{
  "n_head": 7,
  "head_dim": 32,
  "d_mlp": 896,
  "vocab_size": 2048,
  "norm": "layernorm",
  "rope_fraction": 0.25,
  "qk_norm": false,
  "attn_scale": 0.177,
  "lr_mult_o": 4.0,
  "lr_head": 0.0057,
  "decay_fraction": 0.734,
  "decay_shape": "sqrt",
  "seq_len": 512,
  "doc_mask": true,
  "dataset": "wikipedia_en"
}
Each number is 128 + 32 x the weight over its row's rms, rounded and kept within 0 to 255. Layers, rows and columns count from 0. Numbers have three digits each. The size before them is the row's rms in percent of the matrix's.

# layer 6 MLP down (transposed), 896x224, rms 0.073, rows 229-291, columns 112-223
097:120149145167192091154148121122084165155144112101066162117151152143167165110102041135132144124119176058042107122117135135130096128080101151101124116101103137122149101069086130101163161128113163113154158136145213154141144174140120144065115137150121076136144173160126143161125131153126158098110110134094099136148117121109153133137196144133
098:113102182131145118107116152078082158102136152102178137083078144147174116127082135131119150139130132090095190173188192123161090124105083105159122157093151167110144113133144171108138076183138106146055108160094127168119145127121054150086136137153155162120109125166134088102122128124164142103221066145115088141151130071135104157138147148130
102:141119096114081113086136090110122064085105123177129145161154155090147121125080137123133113163121140105107178131079167152102159183094113199160074170137087126155182125116122076104125047167168135196084072119137173142095133203127119138130130087116103114152130154152130207186198129176150180109168127148069070123097107066085130065100160133189
104:173191126145076118170162196083157127118129130054095141160103112132101141153105199093155110168118101120120151145133137152127158112096161171135163118145170101145067149110111115133139139082097190120136076139151167077166142073138114099126142116113196088125135101153130151147105079211128139155107120130081149130103113119079107136100135095129
101:169119091123129075081125158173167134094121134097136155125116155088109153173149084079095182107134152113105150153090140150104087139137163179172129124119139086114082105190097086109148087092102130140160115176121161172086106159114120122120159133105070119152148119147139128106084164115140109123097166118128150161104109110128171212144100121165
113:128158177167084106077152077096137149146154157153161064148085085170134132167099088100145140164175150150137107191143152112108129163164092125086171147104160077120149134091175160116176088114101146162132104128119161122124120125123099179120172118169106115153113119102164123099147063072087082108156168069178092179093133172118099116127139107144
098:072156185156138171198148113124160130170160106077152139148133150064161114109102111143128165155173122096175127180133147118175098159201121108138180137102094152195181137121107092090175153165114170158131126158075105093170147129148107188199117077102173123099138130150084119142120192144122202138120112123066113092147154104153083158125150138119
100:099112154108146106118093033142078108079129071125098114132147131162162067082108117123169100125153082144161112145150113052091139168104084163060177085131154131192123172128075121123087145165095148148115145057130156198134064136149078094128132132096149152159134175116139105110143110193113119132133167130152132082196111181109113158134189141111
118:067130132172113101137111140140114169138135147170115100075178079122169149089123137105155193151150122100112142098147173142166133126134110226140133105105217110184104117048104187160094158114139145090144114130126114139131136165173169134087136108166066099113125072115098117158142156080163110167106103141115093104152131162147142115126098135107
088:132119155179118092101116143111075143099123169170129114147144100085082163128146143120188194157125153196139135093125073052152152159103152180113111083108150084158110112186092150157145186151206096124178115072122143145119095122099099149108128103116100097108112243112135081089137115123135163099106082129138133172097134126133111118149096134169
101:095141168154147117129088140116078139221149141075097093141128111159105115104116108136102199144129101093065222192125071133111129094156089166071101142120104170201114147124133175071136085165164132140109135057138190121087108056112163122080141095123101116159159167038124137126177151137095127087178140177122176098078149134093102178111114148148
098:140086107125121124121145115166124161082128111166090129184148086143121168070139153136108101090100146106101091124032159095104122139087101082161081130172109108066151147177099150158167129112139172152096122147127119111126088132140172159054096098092187094082112115185172152165112137146124141119141145120135147080138125076163081175058134176143
098:139114172119168140144158083183135134068140094108120177142096100137102139138090116141125151176131084148115137167118168144129183168159151187114120150140128146154091109134199057134147108184126086114116117113112146187107159185118132118087120079106105164161129106137084072097128147110126123173116174106131066133151113166135105176146156087097
105:112080103095132149082096074122124117126130157126151089103177130124178109137161152093101186118121149169086116114111081147124151075142148093085148140124089110110102147154122156161125141127105085131176129139114056153118112159149104126102174106114109083144169126153157110124196178186133117102148110073109173182151094133149174111109024134105
094:112179103095192109127170083124082132069152134162083151163186161167150127104132123117098180175105130074105138087154170061163112093101074081118158151106172163071160148167124116119170057108129111147130149137152068168196101096119155134115142072060101108125136114132098133122151099069148111093126128184143151153201067109111168140187134175186
094:099103113107151069138156181067128096138108170152105151161151113127112135112072147122140117096081123141105165107142075115171121134086199127135131116112159155110120104161140109127164170148197183106135136123118126093163089122163180148103133110112064123121131135124108124158078135165145148125109179124141053125124126136139067144194120217081
097:145174112169131087184106160151116172054108110087164119129116080169123189106157092085117102116114158128147109106187139115093140150057132128177135149165092124179169154202117101154164113162130137141088099135161128172128158111208124099092086136140172128083138099055167095157145085155117073104082177139112159137110156096095091183125100142131
108:195133124115088129102158172137099163107103204124133141123100135096152061137059125121154119151125127144069124161116104163113153159152131175134099147095082148090121133104111121058160172161159099136152134083114149126126115130075100072093125110178073166099151076165174148106135125111136170106117126097111170142161142101152143135085097105175
101:110046170169152149111124081174150156172119176151111135127120124158090125130101135147160161142108104114074096172116148140093097126106150111085137121110098109200144137140170087129066135091155081101173139205138114118100094018144124159135194107112106128147118091167133177136180108147127198125069092163165101140129126157160125128112151116112
102:094167124105178132043102093101127179091169134112200128141174114133139062113152140184086126146180086075108136171142116034154084167121124133082127135098122190097147152142111146163144059135129067103101101093055130111129130151148151099149154165099116116117124148141030118118126092157089124117167111129133031094152123149146122143145141099156
105:156169102096135136100104154162061045112125099125199154108086146105081110094172116075147123082113082071185130140120146103121161200121181118113075102123104123119080117136103138100214147122070159120137127084162129130131120103110153060117109115127156118074109106164154120204119142176112115122194077100133081165087084142104141143081173148122
109:105132117102127111156157129089166111125154120166099114136134173110101185178142127129111128123129103073097095184104167190132112133165150171108109108121131149098092112100137088096126091141110126176133147117116121159133157171154098138110120097184140097128091112129141209146149125172130116140116179149130050065135151088120127065166136171211
101:131140138111059065130041132180156101093164121161115167153137126158112114143110148140135148153146228112117113089103181110108143166088122137111076188085125128110072136146090140150127120129178140203222109053159105164103186141180103166090120146099136125089154133042148136130122112118087112163100122164134148070135110164095127133147127124103
099:163071117123116086130086140106119084102135104085085102143097157153136096130153167117147118091120152114076077126114151131131077113117147152121148165059066092087073105115131125154125170113066141148094094181097124147174140134128136138078162164150171137153116154097137166061128145102115105144125138137164168092177175114106101211126202145037
101:111139097146090117175158156159116060186065086071138148173091114135146129157117116120134108122163135194094153143091184094134103149148126045105166098101116180077125199151076131125099145132132106174121119158099067042145028138182083118111098152106107125172180109141107097181139101210093121210166112105132096109129118124116152155152122168120
099:117102091107116170093193113134098151163124150157170164078116123138146164128160116117161086092182094144121119120124076140142146153139091113068175135103107140138181163143140138098126114134132101128164162105078176070129096096119156055103077119155128114130149140183101156093107129197082138153152090154130099154147128243150113166111135137085
108:101128135027117147174134176132139188146186145152189116161166136093094112106094131165132129137174153081063145141164103165119145115100159162174063109162090151094073120126142080130110147117116096125124168142114096115193134096139097148128088145078149128065161138131117138178129063172170153123092140133137085111165140150120083145149124150222
105:104115141183112128152125182134065155151112137181132066121131161081143149098136091125122137085108118081075131125103162115114124091151146175142124157142204100069157100063115141157139156133141157139124180166113118188130190134098131182133046091125124076153148091149120107115130117110149110140153113089131080137103076069160155077100199133182
101:113147178130162133168102141137148105090138088125073147050101154159154101096124148140101148148114194126148137188090100076090087090152091135136107096106132131081157132180126074069152205159108144159171126154110106144057140081148065104166071136152080181123146139122144072107128138116120116106095149152111137109150175139123174162065133108127
081:140114109107208159106157126152146166137124163097110092115176125059140126113132107172133108129110149106140077142143151148094141154099058187159155172141100080091119159164097113119066138131169170137161093115152176055137152219156130139114091120068149082108118188141120163054169124152090135181175151135133122138155100153140136170123113138144
104:153162153123145115151081139135135156076149057148117110151123083123080104166143127166201136119143148107137107102123105047143098092157098158127124133156115156106140128079137188076121112116109141115127134139109167148142047099154136134091145179088174153144135097133134105129052104096112121149135119132142126153089127144110224111133112068173
098:131141128129134130106128172133118133105127126117159086131116170136118119105142150109129190200111183112101120133109122095106134164119144101128131132180161151069134151129149116154152091126170087195143123079115119161121133133124084164157136094102091143141123135085124148070130151115122132168121137129127134094193165146084130091106106127121
096:140105104126113171086134127136100108107135076145080136178119104138140098120109177130204131094108156075084088151169098155167083073127163080203174086098168148113103121142120104160182133125205111123104172095116113158129092107115051122137103153071120175135090144169156108130107079089095140147092128130137122100130155156138127121154171166156
104:154141151162110134120130137124114105076113165078096087097108139140136108095119138115041133141157110141143176061103107105149058165117153114152108049168123168129149111153105184122184156146110142148113129138131179120156111154176120162113130165121087227127102119092115142113149126162130149193130112101077157151101081054136138110074124168058
093:111132138161175066117137122120126175160139138097093110127071094130099126170152141180182191157138180154052063109128107111089150077208151093084084126074081163128107135087088127157086143139124130109184112103135099116211180121133126087119140143163152129151071060093099105147148097142166139209162112103091165121094098153145092128136106108150
101:108094116150085146106111068143117137088134122163102154146148121144178162111159137144165114058167138124171162114178058107115121040187120137153145134077112118112103134083080104133171119077096135115128168123070121179121105112132141102089145130121132151072151110108127067090081159091152159138149098159165122143123129069148144115121119108101
106:125082125089143087109158159132143106154075138099134115146137217127132064143131146129173166155115159133138171107132118120095135130112170155101136056149067149147082134105185133061138181115106118122136128132125057154124166091110151118161126088127098097121087156156188156151119092162067169097105124085145144160124186178164113114131168155191
097:063133124139172114084163116100181173104127134201092143110112130149088122157162099065107091138178157075087093158105117145114174127103136207107132102140157115000117172164152105152100115138169131135168141131130131164126076156161139151087092151126131109142144070137124190120176170181163139070143091131103150163169115155152070131138105107065
087:106110109131120114115063127120130052151138130146148146129101176156140156125129184090128168187168091140111127197125090138135149126065149166106098087175107104165151146136152123111214128116090111059183094120148128107160099083082115120091131128056055103157170132085107084110146102095123137098143172074183159140104126091133123148207131095081
100:186189126153201115161167188171194149144146164106096135137157165093141139212112177144142103164124186101142077092088127193144140122118151126118090179101107145119161138124117162144172141179107147157134114094106159109111095100134134126065121065169155114112083121077122111101114179104113125123162121153145129152136100180144111151124136154064
105:124075127097130085151115075114120111132137130152177106112134140085164142137147158132130171108138133119176142102142105024145108095171145129116097096118084133173163132118191120127123150105126131074128114153130138119134147082185114252123163080148151179107152150087110174171071114138090082128142203133162148155134141129098113123122147128127
099:091074093108165158157132207110132145092123156145128148158120130156124148083107107112146128193085116157128150132160149130099105124170128146097129186079132115167103157139096092113166192120144185124128111173170127195126094091163085090111137156104127063132104062173142166140142137131141093117132099081160133127090164087114094116124137131135
109:103119194198178181016146130072117142084124119119145095159118098118070164119189143108147186174142042131196121099117135144109075112144100125114111186125140138107106125127015139121104141094051090093139173136125175103089141144106160157164112134037131143130140113175166095137126153123079164120180129173136154121129136160190155102134123102140
093:111095071106155175100107169144168129197145117138134113042117125158197125093124138170164105071130123084149192108129158135095139196072134056152114111110170104114167104119162128120069142136094112140120109111161156107072168153137071132112236179116132157191152178105112090166112081084058135117162120162130101097112151123153139103128136120108
093:099129176130181135135082105114136117122120159133099097095132138147164086140095091098140142087079070094135126105173124115150143112102133116193161150125114138123143141202090050064156118119153184090103078090124159109193105085186104155136101083134093114151130155119122164170182133131088126106175108111145123137151084140125146133131167097146
107:103129141202112139125157115153155148092080114132115121153106080098148105122098074125137104166116169121146178190138189140129085138157110144152103123144107140094117100110094124127153113121123139112141147181112169127114100195130098178101135110150105122071110096104166133183135148153142130151142210163118139160176125117166158108124084141149
100:091069065164121154130140126122101145132148109123106172174134079193155148162160115099118172138139103134123089127103149159114138112132188148069135160152140153147060177083137088162128059146058086138133142120094093122153082156111178157115142077142155093119036179134145138076123209175110144135093169159112082103101179135128118093136102160181
095:114112072095113083107096197211121144135148139148080125130143131090164135135207175114119166130099148069136138146152118079140151112148102117111087096105138087125052132112181177126168076145150131072137122148099138100142140131121099104141139128110104186126150105132136086087101076097197112136121101133191101153139114147120079151172172066130
098:141145099127118122172103080101112133095119119141198132150120118142156086161087147171169165101107082040129102166184069125168130160148108099153186110118195050142124106091103151123114130156134053126115124148106143110087116112106114126192141140130115175105103093128124099130164082120077140151131118105115127151154114130131205162153134094061
099:169096082112164155128125119136134140114142150121128126153169111157148112074087113139161074173121134096142083103099151115173165111125096165172182092072163106112134128162169086112035180162137132132112110162076140153132138114078142097109153068096164168128164140123121146161176131173161104130131137102058126119092074099139140100107197122155
096:123108149087145133202120042130096114126132138118095080138140153146090163135097085088104122098121106185144097149093129132159142123144082161146155155117207148116122150109138135183152149087095169102119164132070159103162136094093123132140090143073120113100083156169122175153159150103142146106117204120128144098118055130198150128125138130150
100:120137192168088127146156140055108157117107083123085126151096113075119154134194143104100062098092116157201093149140164165126127132178095121153054157092139160129124154116133164137160093134168154116125113107153136170104142146127110149129105190139078162124170139046129103120084090135153119103103144115157105084112126124083150174143076174074
107:124173158164155074113142119078104124159145134126035146161059104147080140115089120118104074127170112157135109113082078118113140084107106178220132138136169135167167094135149078142069109143102196084162136128103134112110128094135103104133095125095186096119165103117102119141168102111150158129077206137105107088124099142136104078082154154191
099:094121147114095168102206152141137122146107178122143123100170141152111162146129103142167138120126065106132156123136160130133123127129087112134196098084089163137101170130151185116166081153152150145121155104111153128217059050115112158077126122143125141176111113139101106125116102134101135113094130140152063156134106105130141200108156140169
112:113156131100148102171164121097140100156114125116097094068122104119130136140075182139139098087158075117157128154140137086139166126145097123133177093130074140122194135072116093098114140158112138079114124099139073132129127092088076129176143143206152162137136153076089145119127160072110170104190117180148063135121131133070148124108168074108
096:069118123137090100124111106132161098140131155132159212143089106095080140097137111112119148148135080192118122132134139143129154138095156071160179144124121088125110048204155134122140172147147097122101114128139106157145121092124121160131164173152149071107176111130180138125091052059106128069117121150143058123149118086154082125107124115143
091:174138163210147125110106186124071120149200079136106132119154114148148148134127115112076122113114147132122138124152130153141110107125104123131106133116145148095184093145119100090121121159085139177141140131068176147146155134128090093127121129064153071165091142153125202122141144132129150109169141117073065123221100120131132111129112099155
117:099119101151105172112156112200137107101120135123155134146159115115186165153146138100175116125134146094133130113160085078082150131101111104120125128133145089135152136156170107134143109082125085107099116136099085168155110067148082142104150116152113177177149135129181043128152138167109158178101139132111030125130111162147163157097203175093
103:127118192105160102146079119093108102113129089120048111091165073116052153139150122121091144132133134092071114139096177067123127134078135180126113144137158153144055127123158165161124107060131071104106099143113123128167149123092126140115161158098143147130131079126117122155095150182129109163197185107101136126128116095161131151096140107141
111:168127165154141146129142117156137145189118141109132119151134099126168143116140084135134122130122103160174151147051111099158132182115135107164137104142134063117122116053118127136158152107124140077148109134131137121197183025141177149122128098129162129108079120124129176136130138130220114101127110088125093133144126140068145109102152122068
099:141117203103155088172124192112118135102101114107174170093140142110082140106149100161185158165137125119138164177143143143079104130098142167171049143184155169149090111187120138165154143114132127071153145089081098113081104195081105095102118118082113159175112166126096063121146114093193139139113148068174092140122099117118137149131118127191
097:112082128139146089126138192152160114118168149143156148145099084204163123137147097100177137120181111116143094106102096149099126124091156106104166134113090146149057089098110187140148152121138151108079139119109109149081151144095148103070180099164139098104185108099152071151115077087163122105173204136096116089128114127109119133161167138153
097:131137175061164177123101088081093140066154105176128134076123149163163169086149128150177069100166130109108113054097108155056163166128154128156165130127069127136147103129211135156097132105127082074121143082169144103047125126143143090123142083080125124098104147114155102134135129119093084157083156152145160173087079092110089181096110201222
# layer 6 MLP up, 896x224, rms 0.143, rows 230-291, columns 112-223
103:137191099116097177158156135109139128121108034095112127091069128207143176118106099107111093100123173083184117170148141161126082138114117146075145119139135126124191181132153050125154195133110076155165050146167049094134154142102108120130159117127110116141119161146117146126173077076180144130141153154105128083124129185109150085122083144153
105:117102090151163127152150151104123164143141128073159137119143155118093103085114143144136202124195130066121149108136164103115125100083097123108129136144152098134068111136141128153127223086136129187121166149130077141148131177181173134197093162119191108138085137103190181132108114154113122173056077141140126170125105140192170122106100047121
100:130158188123170147114105124062157120135100147143137131158151148096162099152096118106174206148149145106133043111092149150152145143116121185167188193131147100153114123164141079125161087132057118157082123156104232121119117047100093142125136102151094116191097176130161081166194077093140135094144125159084136146123115066148179141135093105160
099:117136052150146140130077148079104147085167159119145107159146175145142142126111146086140095132071132111176165085114097201167159184145111139163176109108121151150203165105124151136186138110165101124113151149138132112130185149107060076093119120142126077121098162113089156135107110154044106082087112116125161104143120135114111158156115084102
104:115058068110067111127108103151099080098166137169103120179173097149088129114167091107077112154150131114169092136092127114146131139154103112192102161116093129122179047146114119124137105134088143102138136147150119152096098090113125106077098113184135123132157115160131161050162145165096149120067111093152160144091170110141126164116136168182
099:154144109196106093089117137136123118129092179136145131079129192081124188095117163122064117133103148191152045066117159180085155162175191168122123114160164047123072134137075120102118101145114090135106124101137136076129119161077159134148094122120085133128153139111125145151130127133133128142133125135129203095103111129145116110139110179112
099:166166142165154084183174145098135150133151101123093079145134069129181166144156120157127173106127122145119126078127140113098156156157135145110133127124158139109063128061129056099118113103116073162102126121110121161130154119107178083119050192135073116124138121133183156108095167152183166075129110061127085180147176045098188120110166128140
108:092161147127133133116107114116113116146160149096150137068121138107154168103074121159177132139144103093155103141137110148136184164146122162055072092131092128136109149092139045069157156080106150148079155138104168134066108128212115125157096121113147085140113090157159153051149111126142119140186122148079112113133116137158108104129092194094
097:102119106039136101095146133109151146139174173114137104170118147148146132172098104094094102102081112107122089152106136100158086165199167134113170139155159144099160134112124101174148135172093091167103138110172145082115105174141114134145196161091112124066122065137093153075096115164153202166153161099082087117160129102106129153163150107108
100:144124126075132104140158084077111126087169142169172138126053138144147122147187080209134085134130136178143118155124149178082151123138166064167181173078142098126133132160126126145167099088172085082120045121167110179121066102159172125097150138120114136138157119201123124072112098120190158155122115078101114072074116148098130072114122085139
105:127121124152079126161106128089158102111157170153136089083050115144145134172144141134166143115122097134172255173123104144155084129148101125089148117165149120132111122059122118133117061110072172126110128118119135152062130133122094095099112118051106152147124129143162151121141153127134104128174110127110182165159092109115150088093160105187
095:094138077155097142108129135069161129161094123096135184125079124152136120171117158080163156102080193141172144144143125152125137121147078139053085111150153115130090130166219105081152187144123146101148129131114139180086092098148161156153129088150113084078129125075109124074149128130124060057097144143054132110087107108149102110155141138151
101:129124108145138145083129151069132124104092131103152174131118125132135106100116132119159104133113147166105075123147163138126060118128157112141130071073140150111093128148200104184153096132170110143106126128129158119139113122156187118169110099143126131166150098079132146149089052102201118151154146162153115120135158174116066143178110186160
094:084088051136125170099126118146201114141135125120153140124094083148133117077101126155059116075122126154080105160094165161115117135144140100084110160108025150131155097111156094170122173096125118089073110097105143097078087095137164098151148115119156115125162151138099119148128125141121133145146181126093083207132131100109122140115087090129
093:154177124109186139129164124178131141121113097133159142127116115140105063144137144114165158129178166072177107075118068147100125064114121109136154126151074125147074123136168082177079160101060114156149113085181094123159150128098122108155147154150179172132150161088126093127137177156091166106104078107147191104139139066100150131071143126105
101:171129115174111098064166138073115110149133158124119130160061130148092155118087115206021148162090183111045160126107187145166138106130125087154173124099107149074184169084095156155152130098117146190105116118150132101098155132154099176074107149081099146105098112113111231155077089114158153098153105171149176169147098101138139043159140145125
108:110149070119179164113094142114128119100159137203120165127086089167168122132132157131106078056198125093120122122123154117092123111089110146112124038157105139146127169113129083138118083063139109162140128130113186068092154107124136185110166145111092191135136188113140134047113081093145116154082117164168144113109127105020070158099131124155
106:119155150142206131073103136138207170161148116154144139174089074185205118075134083104061156115123206087088140128067138128125128164120139136140114151169137108099154146120078113070136123103121164115097136160140148188103114114133123079103098084128124142117102136149125126134144199168140108111111107106150090095177091140054164148112117193096
100:089144113117148107176126143186153130176204099127174126113110131151106170060117169118184115119166084123129139155112178143124166098120139070197098153129115148125094218149126034076111126044174119121166141179137091110059162142091167084138118085126098156145208154112105075117167132119156140118173095138136123184150121084128191132112055110094
100:100177108202177144106079095113131138166160047166145140142076134096162078114169137119139148138163165128134098136149176132090129113167125164204118142086123098096220117151155156161160072138089115138186144182131149168118121120163131159127122130087115091143124145063162080148094106134105207094127173105106143156112109104176157095167108159131
106:114131130102168176180130124124173091126109104149170162160116172106131176148129129081097121118115155089083147124144066119090179134121128085180076168148071129075188111175157140124160139119145043115144132174120155090104155104140145144142123135034158130112104102125145134113075100149063102188119133156132121130106162102144189117125109154153
098:072145111109177131165085103130100123141168129110135086137143114169146107123162108091155122194116125168170079094131117085168126122077146147132115066111119169118085152122069092046094141152124097103184134197142118149133142181117107127128135107144121170215183080095165131142075143119149106098100101081127107164147152142109116109166196107100
106:133115126107131129140133081151092180198169110184096160083147120119134142129151076085065083165105063128108139143147102083125136101164117109120103105071127147148127155180070098145108122191142168113136100110137127152142166067116065085098162154133122141127156096151139150118098120155163052129069192107105094145144133171166099139106126157161
104:119131130158139094080088118132096165132116149125137051090158175112146153102144111117147128183133127079115070092105204163111161088128222175163124130093094148084081066175152116107184093159148179109126134091075155133118143088043144128153104100110143105108134160128161131123146121163172096126110163074087154136125130117102162101081081176100
100:094160109132103113127094174184134116116112094143123135128130189062089112115167249168109139168116115084094155121147150134100161146153072142134128102123171112112098176144101110050181158170107088101066107144145143106117151127087114109164133101162127167107102108075118174170134162091168106142126102133082157135142146086118101084151117123113
108:151126106130076108110122139148132129098128116170172124145093081075075110139162090173088078178093078172079081141159115127114075156114151190080110125090172158135139171126157095162127115143140084086149113113151124124146162195114138102205097119098060173080076140107149174095102112148093133113108133119111178170193106115106148132150045142169
105:159190096157129110116142111189147137201057088129101111123112133125121113129074120140136136143116152102173116112064147089181106085103156115177102132085127150087154096173123120086134115147204168154130065111098132140173114094161115108149118077168094126100170110072141183082162143138102059117107176141127169112098115176106188163175097144053
098:057129083112145085151165113128108074146142128144102113115168102116095017165150139128164056156131179183103131150109144147136135093120109107150140163141122144126104094112134136128138123157092160082112125088116085154100115128144081131082112147089150144154150128174151139105115165113132115113125161075095191120087133125101140145093136176145
086:154173131136128107038146169156146136161144059128136193123191113180102126138152084105147153107074127177076138197135078120138116154170092028111120141125147142105132125120051144095145126153127192127108119113174148207146135105124168152168143111193105096152145132111134122181100144142163105071096196174088199130127142119146103116120137112138
104:135169089158161107088220135133106141155146104095145089149108065176199147116147139109124139105165103153155127071110078186148136133103156140129141175109133141122135160150144151139154066046132142169114053101181147057085150076098117126132099129168086138132163136173133117128160155144109069149138058168022128132156120183104093149166088142095
099:124134131073087104135073115110110174113118065128147105160114132153193113126113106115128101055159145164161115128137160103120090144150128133143101142094070139160109139140155137127147215127128149151113172131138145099103147101213123089134075092111148107081169111116214091156131131137132146098171076148108121141122122125133142158111100132120
101:084187176163158135099129148125156118130148152143161171135143179104096083108159089044173150116122124081176165123184099144164106086099090128121144172126165149143153121100109137058134098090058118198183144111137129102120146042171174094157153092090128120106115152097152158145195100065155109089120125143125131124157209153129131112095138141120
103:116129131141111165139111163105134090199147122110126082138103111126172118182128138135130140071100152139065149100169113139157130074107120149113103099099162106098090151191166099093125051169134170108091090078136088146099143134148108156149145140109141119050202101199148125137193148114131148131149106150113165078130131162106170078140125120111
098:132123124095153140106150171070102108134077133140160139096124081159129113092119176151124095110094096105150180105137121164136151078158112176159131156184108120170187075170156121119136098155125086129087143164100091105172146089121099134149094128070113151171151198129080138081163062163108040160139153176144130114162127181115136146109154179151
097:194093142116158147084114133166097157098170104132147160133073167122116123141158091086105137133121146156107162027072120186163181140116098117081159164105085134127163143153118148185104140066126113137155142136146163092105193076109120085162116109146109096073110142108101115152082131138152145112163145120089180153165169136194147177122139187150
104:123099175145093152134209108175135127105175075098126104142079129121174086153172185153085135156080082160124154063136136147117158166168151132152103144115140166125095163155141089136114117085149068126134093170099150202231125128117118104098130169124190170141128107145171150126179099123098103149096125113114085134100087092102119117090146101088
091:092169105227161130082176151125119133174125096154151102157133147073124141114122099093138114163094157121117118073088113176165128164186133086101160096075154102170091142156140157191119083137106131101104140118136112125103082079148138108083160080085079140162137167094114103146092166095129103170108177162146127069154163142122129070124101203172
090:147162117036121095134145177100091178098168193161131089142161118091170093110125115097136106132109109068173153183113139122163124176127077101121124143168134137091111112057122107017157138105116142108119198114111149131158139197109125145155114142143117161148137122079122179145149115037114092169119133100160130168111133170193152128112126067121
104:100157114133146154125093171045191092140113139127132059124115087122116123101169094209111099138107162102133114097129148146119129103139067126135093179131105099173112087126165097104118146161185085163123149132116137141122178153128112140158102130114143125163092090117216172110116143064094165119099184121086175140147111117181127159168098112118
102:150103155118172136136140165061162132133129128111150130157129182153118085084092196071133139098138151172118116158123109147159175132148106121123166098075122116173091115085078123142153139065130099115166123138156205095120155098077142080174124170133110136100129188149127138093137150109157035103117182185110122090104113135115121104163098156062
100:116138101103149112161123120108142122151104174060131062178155127154106099163122100127112117094152145093138133156106150169089097165128160118086124173129169140057163102136123090154124084158145081161143082130189087095151089122117105134134099130178115113190164184083187164130148123161145090113129110167155123125175137118061093133191101083067
100:163080181159138181070111085100210102107116119067108165123177169132106111131191153117075190119109081151109178110118120136187103116132101134143118087150058134119098151162150166105116147142120102125123148143054092160114161155106139154086149184122096098147049119192110159071095111135140134147122128137207111092160184152122119114131133108091
100:124144152161127071167112142083111184069122112119134121104141109142114118166128101099105145148074149111213128178140120166132119100125139158150134141135113155115133164098127111065106148072120103172051175116151097148125151171140117143196130115178052137043086218144086149106094092154067125126130139156106089170094104090127193141187145108131
096:097144110157121155148150161098184157125162140120146096186116110100126059155190139144168122086124143140110109100131137123091111113120131162103105094072162093146102095142121159123129164117113131183201156133120089135120169142097155151133146130139187092094172060091133099126131070082138062151087171169188144127087149112088069135141127061087
099:155134144074123101082115114076077143138169123102116095164132133205173140102129138142146104077096130162135105091138227111190109117185098162108058130139098150147167128126088086105157109176085137154135093090106077111141048186203146095111117132185174111134122121104186151128116165094138140122156115085131160192188111072086106144155116170134
101:093121191173114097149162151104095132118144103128130101145125209181117118133127161142164150120133138157120150141100080112169058149108151129111135119117128134091169093206170109138154053105104122107126065106107110108132112095161113094123162115140117099123099118062099104161176102150222104063120122088161144132142116144141166138133183166080
101:137080116119105185110144121097133142109162101158092163150165211139140167133067140150068079080137144124123098123097157111143096113159130154081127130192170121117121139096123152146096154048121106135157132145187131128095084154108131175096125159157126086122116094089129099086122132203018129171132044095078194075127135140132081132086136179108
101:072180188116137123129138149140150074186171114162153170117117121109155129125126152078144117106109146142050100130123182132089210173106135160113166156073121153154147194082099107132147140143164150158129123109157181106055165111097136142111107133065084162087129148123149168123132121116137083079129128106084147122096128177052137139152121107126
102:073150111114149142135171116150109096109034119151122128139133156080082105128178123141095172129141163112110141123115097129115145066179202136098107088163170091130144060087138097172135128145127111126075074170137151125166140083097120135121108093120057134167156142151079087061142144116162145112136154138187145144150172151092193131079137084129
104:173176107130133085072104150123142108164101186147140127149107123157139123137148106138092096123229092096102155132170146117025177133169135101103112115163116103132163133115119119097150133139151067203072090131177063121159133132102157130131192158193134132098116113084159148155124129164131084143155067137174129053105133092123101115112131129101
102:109137125157119153177157117108117155118119136099154145134094160152160114110097109079098145115096162128161163144031134126092124181164134166091153145099137152169143159185079143051124183101116099042126190125148134077114123100168098151143088165119080167121163127125137162070166123107087141126148089100077172101174122185200158183141132113190
103:149081106085117127118170111107189167128112144049157100157086099143162077165136093163144111218108105096183113081132108139070129125165129085193068124099134129117112149131113134152157082079153087181101122096187163111121077148105112144125160114167190094080103137154181153106143054123163169116091150170125162117150145182154142098149118077097
105:136114134142121194091155188077115100152150138117172102108148086149143140172174020174076121143088094156161163194082175104174092143104111193132094106105114157109047117165162158115147140068177136148121101163188099159122127122139123140139116128148150144137145129132150112099100145123110124140114180087151168151142096153211138105152103140136
113:098126164142153123153085183092115077121114119153153062101168142170098157137090129127164156150119189146196095089061164129159119174118117108145145131185131136132098124152127086096100170142144101126128118105157159131123101092127178088159170087122151152148127143112155150100091111169137067079154178098077160109162144108162138084069083129100
091:148133116117139121120154128110085121118142061114137101106106077106142123185093159188126096098136072083177194151139118109152177073149116190107117173156109157161189145092104133141141097109105155141074181142141104145111170091181140152147101179136140124162115118080078109097181068157134080067144110113150151162091147124118116112151133083079
094:110143071092126144110170136108166134114091078120117148082126149104155113116085166152069162111120135130094139119100145111095140114128166175110117169134132141121137132172112142159108174096107203124161178092142125110138078154111163180085130183103152154143120062134133131124193104106092137104114064146129120131037113146125120146084152201158
110:140150127128143053132167122091159122168143122111113087181112164153203133151178173086117187098086178095139151123026133129064178135166116157139188077146092122056138164127115092177132110160108192142150201138120138173141141123161118095128187077111104119133196175132104137134173146107161089137139131106120078116119072090111110130120111135130
098:165138124100160120084104173102156112139149169151100133089164081079055101153168065054080133138214090142169115099139145096133085098066125148228120128130142152122148107121133109150036145119143164118158157135145087160161106113169123078162129091116161151132081120113151180099109157121115124158130091149140130107128087123105162163165164082149
112:100133105096125124071138132111148102095097109171155092128110085123153126077137151106084134134193097188089116236157149140189142125207110116129141121157211092155190117027106100158093125074129084152139097084138119105169097112114155166105108097103127188120135154094149154140091190125100165130056148117097147101079170133159117164140146175122
102:143159099112108126145147044157126120096106117100124085122070089186168183157099167137109058122124121154146135124123115037113118103193090145115163090171129090106115089112166131127107156163106078207124097180178069178108156147126099164149124172114103081090188101094192149085104152112120131115156128096136142169106130124135145125141168169144
096:099113149206103142109114134181139186096175112159104122100136092128108116108118195094130117085098118114133107149199139153087113112143120084072103122161206110132145147064117098096137142078137180160093117056124124079123134159113187146086135137189105163162093060158162106168140129102161176153141157128129129095135072124140134093112100181150
098:091147165151153115152173115127130215200126151128112099129112109092127119178169159069124133145091149131125102091109135137130095087179139146071131145109086146075131115178172099149141178146120184149167113087095139161066119146108118162096170151122170109130136134156093189150155130198146114105145056169084100131134139130115190106187147178100